Each number is 128 + 24 x the weight over its row's rms, rounded and kept within 0 to 255. Layers, rows and columns count from 0. The size above them is the row's rms in percent of the matrix's.

# layer 5 MLP gate, 1344x512, rms 0.11, rows 1133-1167, columns 448-511
size [ 93  96  90  88  96 105 107 115  93  96  99  95 110 109 102  96  96  92 104  92  97 116 103  96  96  95  99  99  99  98 106 110  95 110  97]
[[126 150  93 134 104 138 117 124 133 162 100  74 154  92 184 131 130 104 117 128 159 104 135 117 160 162 135 123  94 121 137 115 144  73  97 143 120 114 165 127 138 126 137 139 162 130 131 138 122 155 105 105 133 142 131 110 140 192 146 118 157 125  95 106]
 [125 133  90  90 115 131 125 147 176  90 159 163 133 112 105 121 101  90 125 164 142 127 109 147 167  87 126 121 151 102  83 166  91 135 135 118  97 100 119 114 120 120 102 148 164 114 108 104 124 134 148 175 141  91 108 107 131 120  81 102 104 199 112 143]
 [ 93 165  91 112 139 121 163 117  84  98 130 126  96 109 112  95 138 136 131 125 153 129  96 139 126 130 153 138 111 124 113 143 152 104 116 110 156 115  93 113 116 118 143 153 150 154  96 142 124 161  97 145 123  78 102 150 127 113 124 125 107 108 132 197]
 [135 111 153  56 141 129 127 135 128 131 149 158 163 125 139 115 112 125 155 170 150 139 129 115 160 132 145 141 114 132  76 126 119 135 157 151 140 142 129 106 127 144  89 130 138 126 128  97 151  79 151  92 116 120 112 142  99 149 118 111 115 134 122 159]
 [134 125 136 123 121 112 135 138 107 134 113 135 173 119 101 154 141 133  90 126 124 131 106 145 154  75 154 142 123 111 134 153 125 164 117 177 146 113 133 118  92 110 132 100 103 143 110  96  95 128 124  96 117 134 163 120 119 113 111 130 138 119 140 151]
 [116 135 115 133 124 102 122 127 171 110 140 117 167 124 102 140 140 105 127 158 190 119 177  88 137 127 100 116 112  82 121 126 116  66 101 123 127 155 125 100 131 106  66 158 141 151 112 135 127 161 139 131 172 117 140 167 121 135 110  89 110  98 126 114]
 [154  97 117 119 104 146  81 166 102 150 136 130 132 138 124 150 101 113 123 137 104  84 143 142 127 144 117 107 106 182 147 172 109 149  99 138 136 128 131 166 124 135 113 134  85 104 175 105 145 128 167 141 118 142 124  90 148 109 136 132 135 107 137 151]
 [155 100  84 117 136 140 168 103 159 103 130  89  79 115 157 136 113 124 131 136 122 125 129 113 133 130 120 121 137 126 110 115 122 119 129 135  92 146 135 161  86 141 130 109 117 132 158 149 113 102 149  97 100 169 130 113 132 143  67 156 128 165 139 137]
 [ 85 136 160 132 127 133 150 147  97 159 156 135 103 111 166 128 157 127 150 133 131 147 155  95 130 126 116 102 144 154 119 106 160 140 130 140 145 116  88 122 103 137 115 114 117  91 169 115 127 104 114 167 116 159 111 136 154 128  61 159 130  96 120 166]
 [116 124 150 152 121 134 130 136 122 141 112 163 123 140  80 174 118 139 149 117 152  89 136 105 114  80  94 138 117  84 126 101  98 127 139 185 105 102 138 110 132 109 154  62 137 138 130  80 127 137 134 126 144 102 129 138 151 114 131 155  95 118 139 158]
 [157 152 123 108 103  98 139 126 155 114 113 104 157 136 118 122 132 142 119 130  94 126  85 109 127 153 128 129 153  75 139 142 120 114  98  80 111 108 129 130 124 160 131 101 156 139 100 112 105 154 116 110  72 135  93 141 139 163 114 174 126 139 115 137]
 [121 139 151 126 116 109  99 132 160 108 115 102 123 121  96 168 151 139 123 103 151 122 132 119 109  70 141 134 159 116 103 127 136 109 132 125 153 109  86 143 143 112 147 118 106 159 129 124 135 174 182 168 149 116 156 122 136 163 139 123 133  96 126 177]
 [146  67 112  92 133 157 115 134 166 117  84 151 108 138 172 135 130 121 143 156 136 118 141 154 115 147 146  96 132 158 135 119 103 151 111 132  98 139 111 122 135 146  95 153 140  89 119 138  97 138 133 127 116 149 121 145 126 112 111 122 111 147 151 114]
 [ 93 182 140 112 122 127 138  88 134 159 172 156  98 113 159 119 122 152 135 163 115 147 133 103 134 162 136 148 127 109 142 125 147 138 132 132 122 113 117 119 140 128 115 163 177  93 167 151 123 130 141 137 135  86 141 118 114 154 165 167 150 157 118 127]
 [139 160 121  95 144 103 130 125 151 110 148 155 136 139 111 133 165 119 161 133 152 137  89 132 113 168  72  94 119 140 144 108 156 139 132 121 123 106 152 127 173 129 129 135 154 160  75 139  96 149 152 136 129 101 121 143 111 127 100  85 128 117 147 118]
 [ 83 161 118  91 107 132 169  85  89 169 105 116 192 115 129  38 123 101 164 119 137 127 146 129  84 173 119 117 117 140 115  64  79 147  90 105 102 144 125  77 148 122 136 128 127 110 136 141 129 145 127 116 143 124 129 143 138 168 160 141 130 182  90 130]
 [106 139  98 144 186 128 130 144 162 106 112  81 183 181 107 113 129 122  98  77 102 124 133 133 148 148 132 120 165 144 100 134  97 154 114 134 147  94 137 116 101 131 142 127  99 131 114 125 147 137 128 118 151 154 181 134  96 105 127 101 152  85 148 136]
 [ 93  94 116  72 103 138 173 152 158 159 164 166 132 131 135 146 103 130 115 161 136 115 152  80 120 112 124 127 104 118 143 155 107 128 110 118 138 113 119 113 147 142 131 162 108 157 129 102 108 160 146 134 128  90 109 134 136 171 115 148 131 126 139 105]
 [145 139 112 123 116 105 119 101 103 146 103  93 140 156 143 122 129 138 111 127 106 149 108 148 139 124 146 112 123 115  86 120 113 136 133 133  92 127 126 117 149 123 125  99 100  83 143  82 142 115 173 104 140 106 179 180 137 152 149  78 138 112 134 101]
 [117 102 115 136 145 118 105 138 154  85  97 132 150 127 121 158 129 141  91 137 171 151 140 133  99 131 131  89 165 147 147 142  87 115 138  95 125 120 125 137 161 148 117 129 125 113 128 100 111 118 127 173  93 142 112 117 123 104 161 136 134 113 134 117]
 [115 167 122 131 160 110  91 150 133 116 130 104 113 106 100 148 156 125 126 134 117 113 105 133 126 123 160 110 152 154 140  91 114 121  88 143 174  90 137  97 116 150 101 121 164 128 145 135 133  97 101 137 134 156 162 145  97 106 140 137 132 133 134  82]
 [108 127  89 153  87 106 118 149 105 131 132 133 125 137 147 173 118 108 116  96 144 112 154  98 163 175 123  88 137  88 129 134 149 103 111 130 154 119 118 161 135 126 177 128 108  96 162 122  93 120 151 137 162 121  98 132 144 151 108  70 133 105  80 147]
 [176 112 128 119  95 115 149 124 107 102 130 115 158 154 138 142 154 123 108 163  77 123  75  69  97 140 111 137 152 124 151 138 108 139 116  97  91 138 169 139 136 156 128 169 151 153 123  80 140 124 107 164 108 144 130 166 136 107 124 166 144 119  92 186]
 [172 158 103 143 167  91 109 158 121 117  78 152 117 163  79 161 128 158 124  99 137 113 139 153 105  85 117  82 106 124 144 130 146 153 103 143 119 132 122  99 134 125 134 104 133 133 125 117 141 117 118  92 113 161 117 124  97  71 132 146  69 150 101 140]
 [109 179 141 146 118 121 132 121  73 107 112 119 124  97 154 132  92 145 170 156 122  99  93 114 156 151 149 133 104 137 164  99 112 136 133 116  89  93 120 150 106 119  94 195  87 125  86 153 138  91 101 113 102 135 113 122 166 162 150  86  86 128 135  86]
 [143 135 160  84 132 128 130 129 134  91 116 161 108  92  95 146 168 150 136  88 138 140 146  87 152 136 128 157 132 137 125 133 175 114 104 108 168  95 123 151 150 110 126 105 137 134 117 145 158 127 131 153  83 143 116 113  82 138 154 104 200 117 110  95]
 [152 125 109 116 149 150  83 125 123 148 135 140 109 140 161 115 111 109 144 137 167 120 111 131 138  99  98 113 129 153  97 150 173 129 220  96 148  94 133 124  89 124 104 143 124 172 152 123  90 134 131 124 141 102 137  74  76 128 123 128 128  97 148 120]
 [107 131 136 131  74 119 173 106 121  78 112 155 130 123 161 131  81 150 115 141 115  83 161  99 159  95 195 148 121 135 170 143 135 111 130 148 102 167 141 107 102 139  83 143 101 121 129 135 103 148 143 126 145 105 133  97 125 138 155 172 118 141  95 119]
 [105 136 103 121  95 145  81 120 125 151 159 125 119 161 153 101 156 140 108 144 133 119 127 155 154 128 111  42 151 138 150 147 158  72 113 109 174 164 166 118 108 147 145 160 104 173  87 143 145  97 152 164 145 137 108 122 155 145 135 110 133 147 128  94]
 [147 101 120 120 115 115 145 134 129 101 129 122 131  87 134 154 124 148 169 125 117 171 124 144 126  81 106 120 143  99 118 112  87 143 131 126 128 158 108  97 109 162  90 116 121 126  84 169  98 188 150 155 102 129 100 157 107 125 144  98 138  97 123 156]
 [126 152 104 143 153 156 151 150 121  97 127 153 142 140  98 161 126 105 150 110 112 160 140 113 143 108 150 159 154 142 141 106 127 113 128 141 127 124 121  98 142 131 138 104 123 127 138 125 118 130 142 142 143  99 180 145 166 132 139 113 130 136 132 113]
 [138 150 153  86 145 121  83 139 117 132  84 180 147 109 125 138 102 150 127 132 144  87  97 125 140 130 138  98 147 143 105 163 156 119 156 131 109 177 138 131 128 103 116  93 133 113 151 136 168 108 130 158 104 159 114 124 123 110 143 143 141 111 134 132]
 [130 125 158 119 130 175 138 110 128 118 130 102 148  83 128 122 113 104 137 143 170 150 147 119 135 155 109  83 106 112 171 115  82 141 106 156 109 109 136 137 136 117 132 159 109 153  88 136 117 154  86 106 167 159 137 181 125 161 116 142 128 129 155 127]
 [114 161 139 172 107 142 137  96 117 131 117 127 134 154 142 127 104 127  87 130 127 146  81 161 100 143 161 162 125 144 127  89 123  72 141 143 191 147 112 136 147 127 145 140 153 113 126 119 136 128 156 125 121  76 123 131 136 109  83 136 140  98 126 124]
 [137 124  94 166 115 166 127 112  85  78 161 128 162 147 196 115 115 119 113 195 127  92 122 105 164 124 107 161 130 107 119 108 135 134 104  73 176 106 153 101 149 108 115 133 112 140 152 110 117  77 164 137 157 128 162 134 142 146 102 156 131 120 140 107]]
# layer 5 MLP up, 1344x512, rms 0.116, rows 1133-1167, columns 448-511
size [ 99  93  97  92  86 109 105 112  96  97 102 101 102 117 103  97 100  90 107  91 102 121  97  95 104  98  99 100 100 101 100 110 104 109  92]
[[110 170 133 162 115 130  89 119 151 119 139 124 113 139 166 100 153 106  90  88 141 130 132  96 149 156 117 112 131 140 125 121 160 167 139 108 117 113  75  93 119 138 143 146 151 171 136  96 136 183 181 142  85 113 132 119 121 110 112 151 133 114 111 162]
 [128 180 139 145 126 153 127 148 185 135 100 147 163 123 132 111 116  92 141 135 104 138  80 133 137 168 141 145 127 102 129 139 121 138 125 112 164  89 123 134 148 132  99 112 149  84 147 135 143 137  71 146 147 124 162 123 157 140 111 173 157 128 176 128]
 [147 134 112 124 154 116 121 133  74 136 134 111 107 115 112 202 182 160 114 170 130  95 143 133 110 133 120 134 119 175 115 155 137 151 160 198 117 151 129 117  97 120  88 150 131 138 129 156 127 149 156  83 125 130 115  97 119 112 103 111 134 126 140 144]
 [125  66 115 100 163 112 104 150 136 141 161 165 121 129 156 140 125 120 169 130 107 145 123  84 116 150 144 116 121 156  96 170 117 131 118 111 167 107 120 118 134 152  83 142 179 182 146 129 157  88 109  82 102 118  96 127 145 146 118  93  92 134 152 127]
 [115 104 110 138 109  83 162 151 163 144 142 120 131 137 134 143 136 126 109 112 125 157  67 144 112 124  85 127 167  94 118 126  96 184  62 129 114  83 102 134  86  97 113 127 116 148 147 128 113 113 113 188 117 118 135 158 113 145 114  99 106 112 160  90]
 [ 98 165 135 159 140 152 183 152  91 169  89 146 151 130 149 142 105 125 134 153 151  89 120 120 125 105 118 130  84 156 134 146 114 143 127 124 133 138 122 131 123 109  66 107 165 118 109 104 143 132 136 143 168 122 134 112 128  94  82 123 106 135 105 113]
 [120 105 114 140  67 158 121 107 139 151 134 135 141 120 119 139 102 137 125 124 131 145 119 124 122 171 119 117 145 130 143 156 135 144 137 105 134 149 179 161 102  97 148 142 131  68 148 117 172 109 139 106 134 133 116 132 137 130  98 117 145 127  94  84]
 [183 131 109 118 152 162 136  99  97  97 108 141  77 112 166 101 115 123 128 129 145 111 131 108 139 111  89  89 159 116 118 132 157  99 127 158 115  95  95 210 116 153 128 128 131 132 132 136 121 126 108 121 124 122 136 102 119 155 134 140 108 162 133 179]
 [127 115 163 171 154 117 151 123 135 136 122 144 138 169 104 133 115 161 126 141 152 149 158 132 114 101  88 106 141 118 126 141 158 149 133 125 106 127 130 130  95 137 100  97 123 132 102 149 130 113 129 140 122 110 127 116 119 159 145  97 177 119 100 106]
 [129 166 163 114 122 118 111 128 122 122 151 159 106  82 156 141 128 175 200 156 135 152 146 157 159 114 111 135 108 136 143 121 130 125 155 163 166  93 128 139 116  84 148  92 125  76 152 158 110 110 106 102 130 111 127 173 146 163 168 117 158 126 111 121]
 [131 138  99 118 151 147 150 135  68 157 102 109 115 146 130 175 129 175 136 109 148 100 167 132 138 158 135 136 122 135 110 143 115 131 151 157 121 154 151 124 162 117 132 131 126 167 152 118  98 106 125 140 193 138 126  99 128 102  98 143 138  79  77 139]
 [157 143 138 152 139  97 115 139 158 144 143 138 105 143  86 150 147 139 110 156 156 139 152 159 100 127  95  87 143 129 176 143 155 146 100 159 116 100 138 135 127 102  97 113 104 174 130 140 137 120 150 137 151 123 161 121 165 106 148 123 122 165 145 121]
 [142 139 132 144 154 188 142 145 140 110 102 155 148 110 131 104  83 147 154 149 113 148 125 127 160 118 114 185 118 103 129 116 113 150 128 107  82 125 134  44 139 162 111 116 114 188 146 150 123  94 136 171 117 158 136 158 115  98  61  85  94 121 109 120]
 [ 85  68  83 129 135 160 118 162 106 121 122 107 131 100  94 151 131 119 127 165 139  76 119 113 144 109  84 116 138 101  94 142 149 103 146 136 167 135 104 122  84 110 105 108 143 167 145 111  96  82 161 149  93 140 120 142 156  93 105 121 139  97 145  92]
 [119 133 119 134 128 157 120 130 121  87 113 111  87 135 199 105 149 119 121 150 128 124 116 100 101 122 166 156 126 135 168 112 140 116 111 129 129 107  78 100 129 112 150 129  99 116 143 141 128 122  87 170 198 122 103  97 123 122 135 156 160 140 124 183]
 [ 84 150 142 114 106 120 127 112 135  85 116 169 147 112 103 149 159 111 154 143 111 165  94 113 116 159 125 139 144 107 135 109  92 154 122 114 132 136 135 119 148 132 102 100  78 148 128 131 104 113 132  88 139 105 172 164 166 167 149 130 115 134 117 126]
 [125 103 136 117  73 161 135  80 135 103 164 160 151 161 135 169 127  72 157 140 161 138 119 144 110  83 144 112 169 128 122 119 141 128 144 142 119 116 136 146 112 154 109 141 121 150 174 149  90 116 152 107 122 120  83 135 140 133 130 155 169 115 140 116]
 [142 178 140 104 132 139 104  91 157 156  89 104 101 138 108 105  58 102 146 108 100 113 108 166 125 112 124 129 134 136 117 117 162 137 114 140  99 102 117 121 115 159 109 133 139 140 123  81 146 115 108 109 116 144 121 141  81  93 138 127 138 126 130 166]
 [139 100 138  98 117 114  91 130 145 133 193  93 145 141 119 113 122 156 134 114 119 144  46 148 108 101 146 134  63 139 135 126 123 152 126 101 122  97 110 109 101 117 121 137 172 125 127  96 113 130  39 125 149 118  88 142 117 118 123 132 151 123 150 135]
 [143 135 176 113 118 116 152 141 112  99 128  75 136 137 123 119 161 131 160 139 107 142 116 124 145 146  99 168 114 124 113 134 148 155 158 146 132 132 153 172 105 103 117 145 153  79 130 114 162 144  71 115 107 167 136  91 156 141 115  83  84 150 137 102]
 [ 91 136 171 129 144 105 138 141 108 156 130 101 128 154 116 112 135 141 181  85 126 142 166 139 120 128 121 125  99 165 128 149 158 114 112 111  98 161 116 131 119 136 168  81 120 128  81 154 121  53 127 133 137 130 146  86  97 129 122 130 130 152 133 100]
 [126 102 198 145 117 124 135  73 109 153 119 131 110 138 101 146  96 109 106 149 108 122 125 124 109 137 132 106 141 160  93  92 112 154 160 151 130 139 140  96 111 123 123 123  96 121 109 101 101 140  85 170 140 119 141 102 116  77 135 150 132 166 148 127]
 [156 144 120 122 145 120 151  92 121 151 133 197 122 129  92 120  71 134 119 141 143 130 109 111 108 150 109 158 118 140 118 145 121 161 135 113 159 123 109 131 162 152 137 138 106 142  99 119 129  91 114 138 155 124 119 156 145  89 123 151 110 190 112 151]
 [ 88 109 170 107 109 105 133 123 159 162 161 128 139 104 127 121 158 139 138 178  87 134 133  97 156 189 154 132 141 147 153 105 127  89 166 134  95 121 114  96  87  82 119 132 138 111 135  79 162 113 123 173 156 152 156 107 177 158 128 147 134 138 159  95]
 [144 111 115 163 155  79 161 113  77  87 157 110 131 135 142 112 110 121 172 123 152 113 139 134 149 146 161 135 130 127 119 114 134 102 137 102 144 143 127 124 161 159 139 117 100 138 108 169  98  99 134 104 129 133 174 122 140 133 112 143 123 149 161 111]
 [122 138 108 124 129 123 150  99 110 115 127 143 122 146 153 133 151 124 151 126 112  82 125 124  94 161 125 128 111 116 102 119 127  74 174 151 134 139 143  91 134 156 165 135 127 128 185 170 120 147 142 149  96 129 117 114 103  62 114 123 134 123  67 137]
 [107  88 132 112 117 106  93 122 160 119 126 128 104 102 115 146 135 150 152 130 116 117 153 109 149 139 125  70 133 100 129 134 166 115 133 120 138 131 131 113 138 171 153 109  93 123 181 132  91 166 118 161 110 123 155 153 108  79 135 108 173 110 159 131]
 [136 137 131 141 140 110 166 129 160 156 135 133 101 115 148 109 127  95  89 139  96 124 129 131 160 138 123  86 153 158 140 130 136 104 192 114 138 121 110  91 106 123 130 130 137  64 109 165 106  89 129 142 123 135 122 153 132 174 127 158  87 119 134 133]
 [124 146 163 117 160 126  92 141 122 134 118 145 178 110  83 124 135 139 128 141  93 105 127  99 117 146 169 177  96 134 121 138 105 143 144 123  85 122 101 126 154 145 119 123 117 126 155 138 144 141 187 122 102 114 120 127  88 151 148  86 132 117 117 111]
 [129 195 125 145 163 131  91  91 160 107 119 152 138 159 105 125 139 104 104 151 119  91  89 143 114 117  94 150 122 111 121 141 134 127 139 132 100 144 114 131  82 104 113 116 178 119 107  98 142 155 110 146 153 142  87 119 138 167 108  97  53 157 126 113]
 [174 123 120 122 128 145 155 122 141 137 131 139  91 134 104 107 133 126 111 109 105  79  82 136 121 127 120 126  88 126  83 134 104 122 114 107 159 135 180 109 110 126 139 145 112 144 158 122 125 158 123 106 113 124 103 151  79 149  87 159 113 147 130 174]
 [ 86 151  90 161 129  82  98 146 105 112 135  68 124 136 138 153 167 122  99 182 155 132  82 103 136 192 124 120 132 138 151 152  96 131  90 135 114 163 110 153 161 145 128 147 126 177 110  98 119 122 113 142 119 110 150 133 121 138  89 135  98 121 163 107]
 [130 125 144 140  97  95 121 137 175 137 123 101 106  91 144 154 116 107 137 145 143 144 124 111 155 139 113 129 137 133 109 110  88 155 150 171 130 112 128 124 132 159 139 135  99 125 132 111 107 101  80 122 151 128  82 138 120 142  98 115 135  93 136 116]
 [148 115 117  76 168 109  91 153 116 115 111 130  98  83 116  96 145 172 159 129  90 104 164 100 164 113 132 111 110 127 140 145 141 189  99 139 121 107 137  80 121 141 125 118 128 104 157 127 105 149 120 126 145 180 139 122 104 116 125 116 106 146 144 124]
 [117 126 122  77 133 148 134 154 140  98 121 129 150 154 165 123 122  99 163 114 116 108  76 148 149  94 128 176 109 130 121 117 124 141 104 141 152 118 133  83 143 137 134 122  81  97 115 111 132  93 129 137 134 127  89 181 141 117 135 149 115 145 144  80]]
# layer 5 MLP down (transposed), 1344x512, rms 0.0987, rows 1133-1167, columns 448-511
size [ 96  98  93  85  94 111 104 114  99  91 101  97 102 106 106  93  98  93 101  90 101 111 104 102 106 100  98  98  96 105 105 107 103 114 100]
[[ 86 158 126 114 104 125 170  81 115 122 129  96 141  93 158  98 158 135 114 105 155  98 155 157 108 116  99 158 141 122 136 124 116 142 138 161 154 149 135  98 137 125 137 167 111 112 136 109  71 135 154 120 107 129 134 121 158 127 149 114 136 122 108 149]
 [104 136 102 118 137 148 156 129 153 140 108  78 150 149 134 124  94 135 132  82 145 123 115 127  97 126 118 120 107  86 133 150 129 114 112 142 113 135 138 120 124 141 123 115  99  86 111 139 153 106 126  90 134 168 114 122 130 126 151  97 140  96 125  97]
 [124 153 134 151 106 138 148  89 136  72 150  59 116 147  98 135 128 117  97 109 159 152 125 134 169 110 136 141 103 126 131 132 139 155 136 156 132  83 112 153 113 156 146 121 164 147 131 161 137 122 161 133 135 142 124 182 118 113 142 125 159 118 110 149]
 [162 135  95 103 142 139 138 150 115 128 164 125  89 135 162 143 195 156 140 126 117 154 125 157 136 131 150 111 160 103 120 168  96 147 104 119 111 151  66 122 130 162 101 151 115 138 134  98 135 103 121 119 153 135 149 116 128 141 123 155 117  97 156 104]
 [117 158 117 132 136 133 137 169 108 165 146 114 141 142 120 108 155  96 101 144 106 140 107 128 128 151 120 153 145 112 145 130 112 124  84  91 111 166 150 138  84  62 133 158 145 158 145 130 108  75 159 151 146  81 181 116 103 130  53 124 130 130 128 100]
 [122 118 106 152 143 141  85 126 161 130 126 175 148 139 137 135  87 132 112 135  89 116 123 140 157 120 118 135 129 135 137 166 159 142 127 110 126 132 113 122  99 155 135 109 145 100 128 108 116 120 135 108 174 149 144 145 104 181 159 125 125 119 112 139]
 [165 113 112 135 111 107  97 134 180 150 148 143 151 127 135 138 117 157 167 156 126  96 134 100 113 131 161 107 125 118 142 135 140 157 106  97 119 145 140 107 102 131 122 134 189 126 155 103  93 135 117 121 159 117 140 140 167 158 159 137 167  79 159 101]
 [132  77 121 170 162 143 157 121 137 146 159 131 101 139 145  89 114  70 143 121 155 122 103 135 146 125 125 142 150 121  89 112 148 157 135 122 149 126 127 125 111 106 102 111 124 116 110 160 122 114 144 128  88 143  89 121 122 138 121 169 155 159 138 141]
 [159 156 121 129 103 155 150 144 137 128 117 134 146 123 173 105 112 148 139 157  97 172  83 111 137 137 116  91 135 102  89  80 120 129 111 154 116 135 138 139 156 105 111 143 103  89 131 107 122 100 136 129 100 109  96  95 160 125 125 170 138 153 109 153]
 [127 152 147 131 100  93 147 168 104 158 112 153 168 144 139  82 181 154 117 175  81 140 165  86 149 160 150 110 117 121 144 112 118 102  89 125 129 124 136 148 143 125 109 146 145 146 149 140 134 133 135 124 125 144 156 152 112 128 173 133 121 117 119 176]
 [143 127 142 104 183 144 145 127 123 122 127 133 127 124 133 156 121 128 134 123 153 174 123 117 148 128 125 134 131 125  98 118 126 156 143 125 149 109 130 127 111 125 163  85 121  94 122 116 192 125 119 140 165 116 118 143 149  78 125  94 159 126 158 127]
 [113  85 126 151 123 148 159 161  78 163 140 120 128 157 132 172 106 129 103 162 131 141 160 118 134 136 127  93 129 135 125 113 158 151 161  92 104 169 110 159 119 129 132 131 140 118  99 135 122 109 125 116 124 105 139 114 146 117 138 175 173 148 123 135]
 [119 148 133 140 154 152 132 136 166 110 132 114 145 127 115 129 113 134 122 120 104 154 114  64 133  97 120 142 142  99 122 108 147 120 166 148 116 172 142 110  78 113 114 139 109 102 140  91 134 100 132 136 125 120 120 137 135 116 120 103 146 146 113 129]
 [134 135 157 140 135 134 115 120 127 119 100 181 116 122 115 149 125 124  77 143 131 116 119 120 149 142 145 113 154 128  99 139 109 118 114 128 121 160 155 137 129  95 139 133  82 105  79 103 112 126 139 140  97 143 115 129 149 155 123 130 124 121  81 136]
 [134 120 128 163  80 126  87 141  91 136 135 127 120 112 176 153 113 113 125 131 151 107 133 114 168 150 141 129 125 167 142 117 112 126 199 133 167 111 120 105 126 142 163  54 154 120 164 121 144 135 143 101  93 154 127  85 102 155 178 147 150 117 140 133]
 [116 133  57  88 142  88 129 106  96 114 110 128  97 130 174 111 179 155  91 107  92 141 102  96 125 103  97 125 126 149 141 153 143 104 121 107 117 150 187 145 102 101 148 146 213 144 129 134 126 121 118 109  84 113 145 154 155 138  74 111 128 179 139 108]
 [118 160 150 117 117  83 129 149 111 136  83 132 114  83  92 102 118 155 123 142 134 139 120 150 153 148 137 112 171 118 152 117  95  88 119  76 127  98 107 147 154 144 152 140 127 155 110 143 194 142 178 106 145 153 157 149  95 126 150  95 155 146 107 136]
 [150 137 134 109 110 148 160 180 135 141 145 143 120  99 136 141 142 147 112 169 117 167 144 104 109 147 129 130 130  98 141 111 105 119 113 145 148  97 112 126 121 121 140 141 104 103 101 105  92 117 106 135 150 120  97 128 141 127 117  78 174 132 129 100]
 [129 165 132 133 130 103 126 152 138 127 128 114 165 111 134 140 133 149 131 124 106 108 110 118 156 107 126 115 129  99 125 134 133 102 136 158  96 111 125 140 148 117 100 100 149 160 109 137 113 151 118 151  92 176 110 119 119 114 161 174 126 150 116 103]
 [106 123 165 115 140 136  92 168 121 101 152 102 116 116 133 148 123 109 154 117  99 110 146 108  93 127 141 121  93 104 156 160 113  97 105 123 119 101 119 127 139 158 108 109 142 140 115 136 122 169 113 145 114 127 131 157 140 113 131  95 146 172  94 115]
 [139 150 155 138 113 140 113 114 132 134 158 120 140 132 110 113 115 152 128 153  95 112 131 152 141 154  63 109 150 127 133 114 129 101 162 138 141 148 176 150 122  93  90 159 156 116 107 136 142 138 157 171 153 138 110 143 158  71  94 155 131 137 119  90]
 [137 112 127 118 146 146 135 113 128 138 125 135 101 108 107 109 174 117 111  91 102 102 111 145 141  98 156 113  97 139 162 172 117 110 107 146 150  86 135 192 144 161 112 119 116 167 101 143 137  91 114 130 142 160 117 118 172 156 136 126 134 150 101 142]
 [ 83 132 111  67 103 101 128  89 136 158 106 168 145 115 141  98 187 121 103 111 132 115 111 115 147 125 126 136 135 179 116 144 168 120 101 143 138 142 163 144 118 120 104 124 158  78  85 145 144 118 110 153  95 164 143 134 142  84 139 123 116 118 160  71]
 [122 125 130 141 134 172 135 121 112 169 155  94  98 122 125 133 157 162 131 175 114 163 122 146 161 143 157 122  81 120 136 127 135  92 169 114 123 111 108 157 116 119 136 116 115 143 106 152 153 126 138 122 137 114 127 161  94 109 130 168 135  96 146 146]
 [161 138 171 108  75 100 118 161 119 131 141 111 181 103 147 137 119 110 131 174  86 139 158 111 146 104 133 131 145 150 132 141 118 180 136 141 141 173 106 121 145 132 147 110 123 101  73 136 163 119 165 115 120 133 100 121 135 161 100  99 130 121 172 116]
 [166 131 141 176 115  70 107 155 115  99 151 117 141 136  82 146 104 126 173 141 126 155 149 165 128 118 125 147 147 128 146 111 118  84 124 128 118 170 113 121 137 116 103 159 103  89  94 168 125 133 154 128 134 169  83 159 108 138 144 147 125 109 122 130]
 [156 137 120 128 139 143  86 118 122 126 140 110 111 170 124 175 178 118 107 152  95 149 123 164 112 171 127 138 148 112 142 143 165 164 104 102 144 123 132 120 177 123 161 155 111 119 118 143 101 138 123 109 108 102 103 170  98 110 104 111 158 138  96 151]
 [127 140 153 148 130 139 136 118 141 128 143 167 104 108 149 133 178 136 123 137 155 109 142  82 148  79  95  92 148  95 117 128 110 107 153 102 126  87 142  97 115 179 162 124  98 118 118 162 121  95 109  85 102 122 131  75 125 130 138 105 142 102 146 141]
 [123 115 148 144 139 132  75 106 108 153 120 116 150 133 114 125 189 147 150 105 142 126 159 151 117  96 121 171 107 138 113 136 117 118 129 145  96 108 109 115 114 133 138 121 137 131 115 168 125 105 167 174 134 123 135 170 134  97 101 103 131 157 157 138]
 [137  94 109 131 155 141 116 153 186 121 123 154  91 138 126  89 140  93 151 140 118 153  93 119 147 180 138 143  85 138  99 128 143  98 160 118 123 115 131 112 138  97 141 131 117 131 161 117 129 154 136 153 133 115 110 139 147 134  97 174 134 162 129 137]
 [123  93 109 109 118 117  94 100 133 141 168 178 132 143 104 105 122 158 155 117 129 127 113 149 147 144 114 122 111 138 135 146 110 103 134  92 141  93 114  89 124 157 143 130  93  99 106 105 101 133 115 140 153 130  84 123 120 112 139 152 108 151 105 139]
 [136 152  84 182 170 135 113 160 132 134 159 124 137 104 107 146  94  84  79 130 158 117 164 122 153 144 141 130 129 113 134 120 102 140 137 146 150 116 127 136 197 119 119 100 166  99 122  83 122 149 140 141 125 129 111  86 118 136 102 185 122 133 138  94]
 [121 146 113 145 135 150 122 104 102  94 134  69 150 137 125  89 118 168 102 116 138 122 159 143  92 163  85 121 138  98 122 109 126 141 177 124 158 135 136 136 129 104 105 127 146 129 130 130 135 130 118 161 173 170 134 106 103 111  99 125 111  84 179  98]
 [137 100 143 143 130 117  87  89 111  67 144 137 109  96 105 118 155 160 159 125  93 112 102 114  83 172 131 106 116  90 125 155 116 135  98 122 120  98 142 110  90 143 124 121 150 152 128  89 139 187 105 124 136 133 102 189 116 136 135 114 136 111 150 115]
 [148  85  86 139 120  99 101 109  91 116 111 125 160 137 151 116 150 161 139 106 149 111 100 160  65 118 114 117 142 169 155 132 108 183 132 122 142  87 165 130 105  99 175 136 154 165 120 177 134 164  93 154 128 121 167 150 138 147 116 128 111  79 138 123]]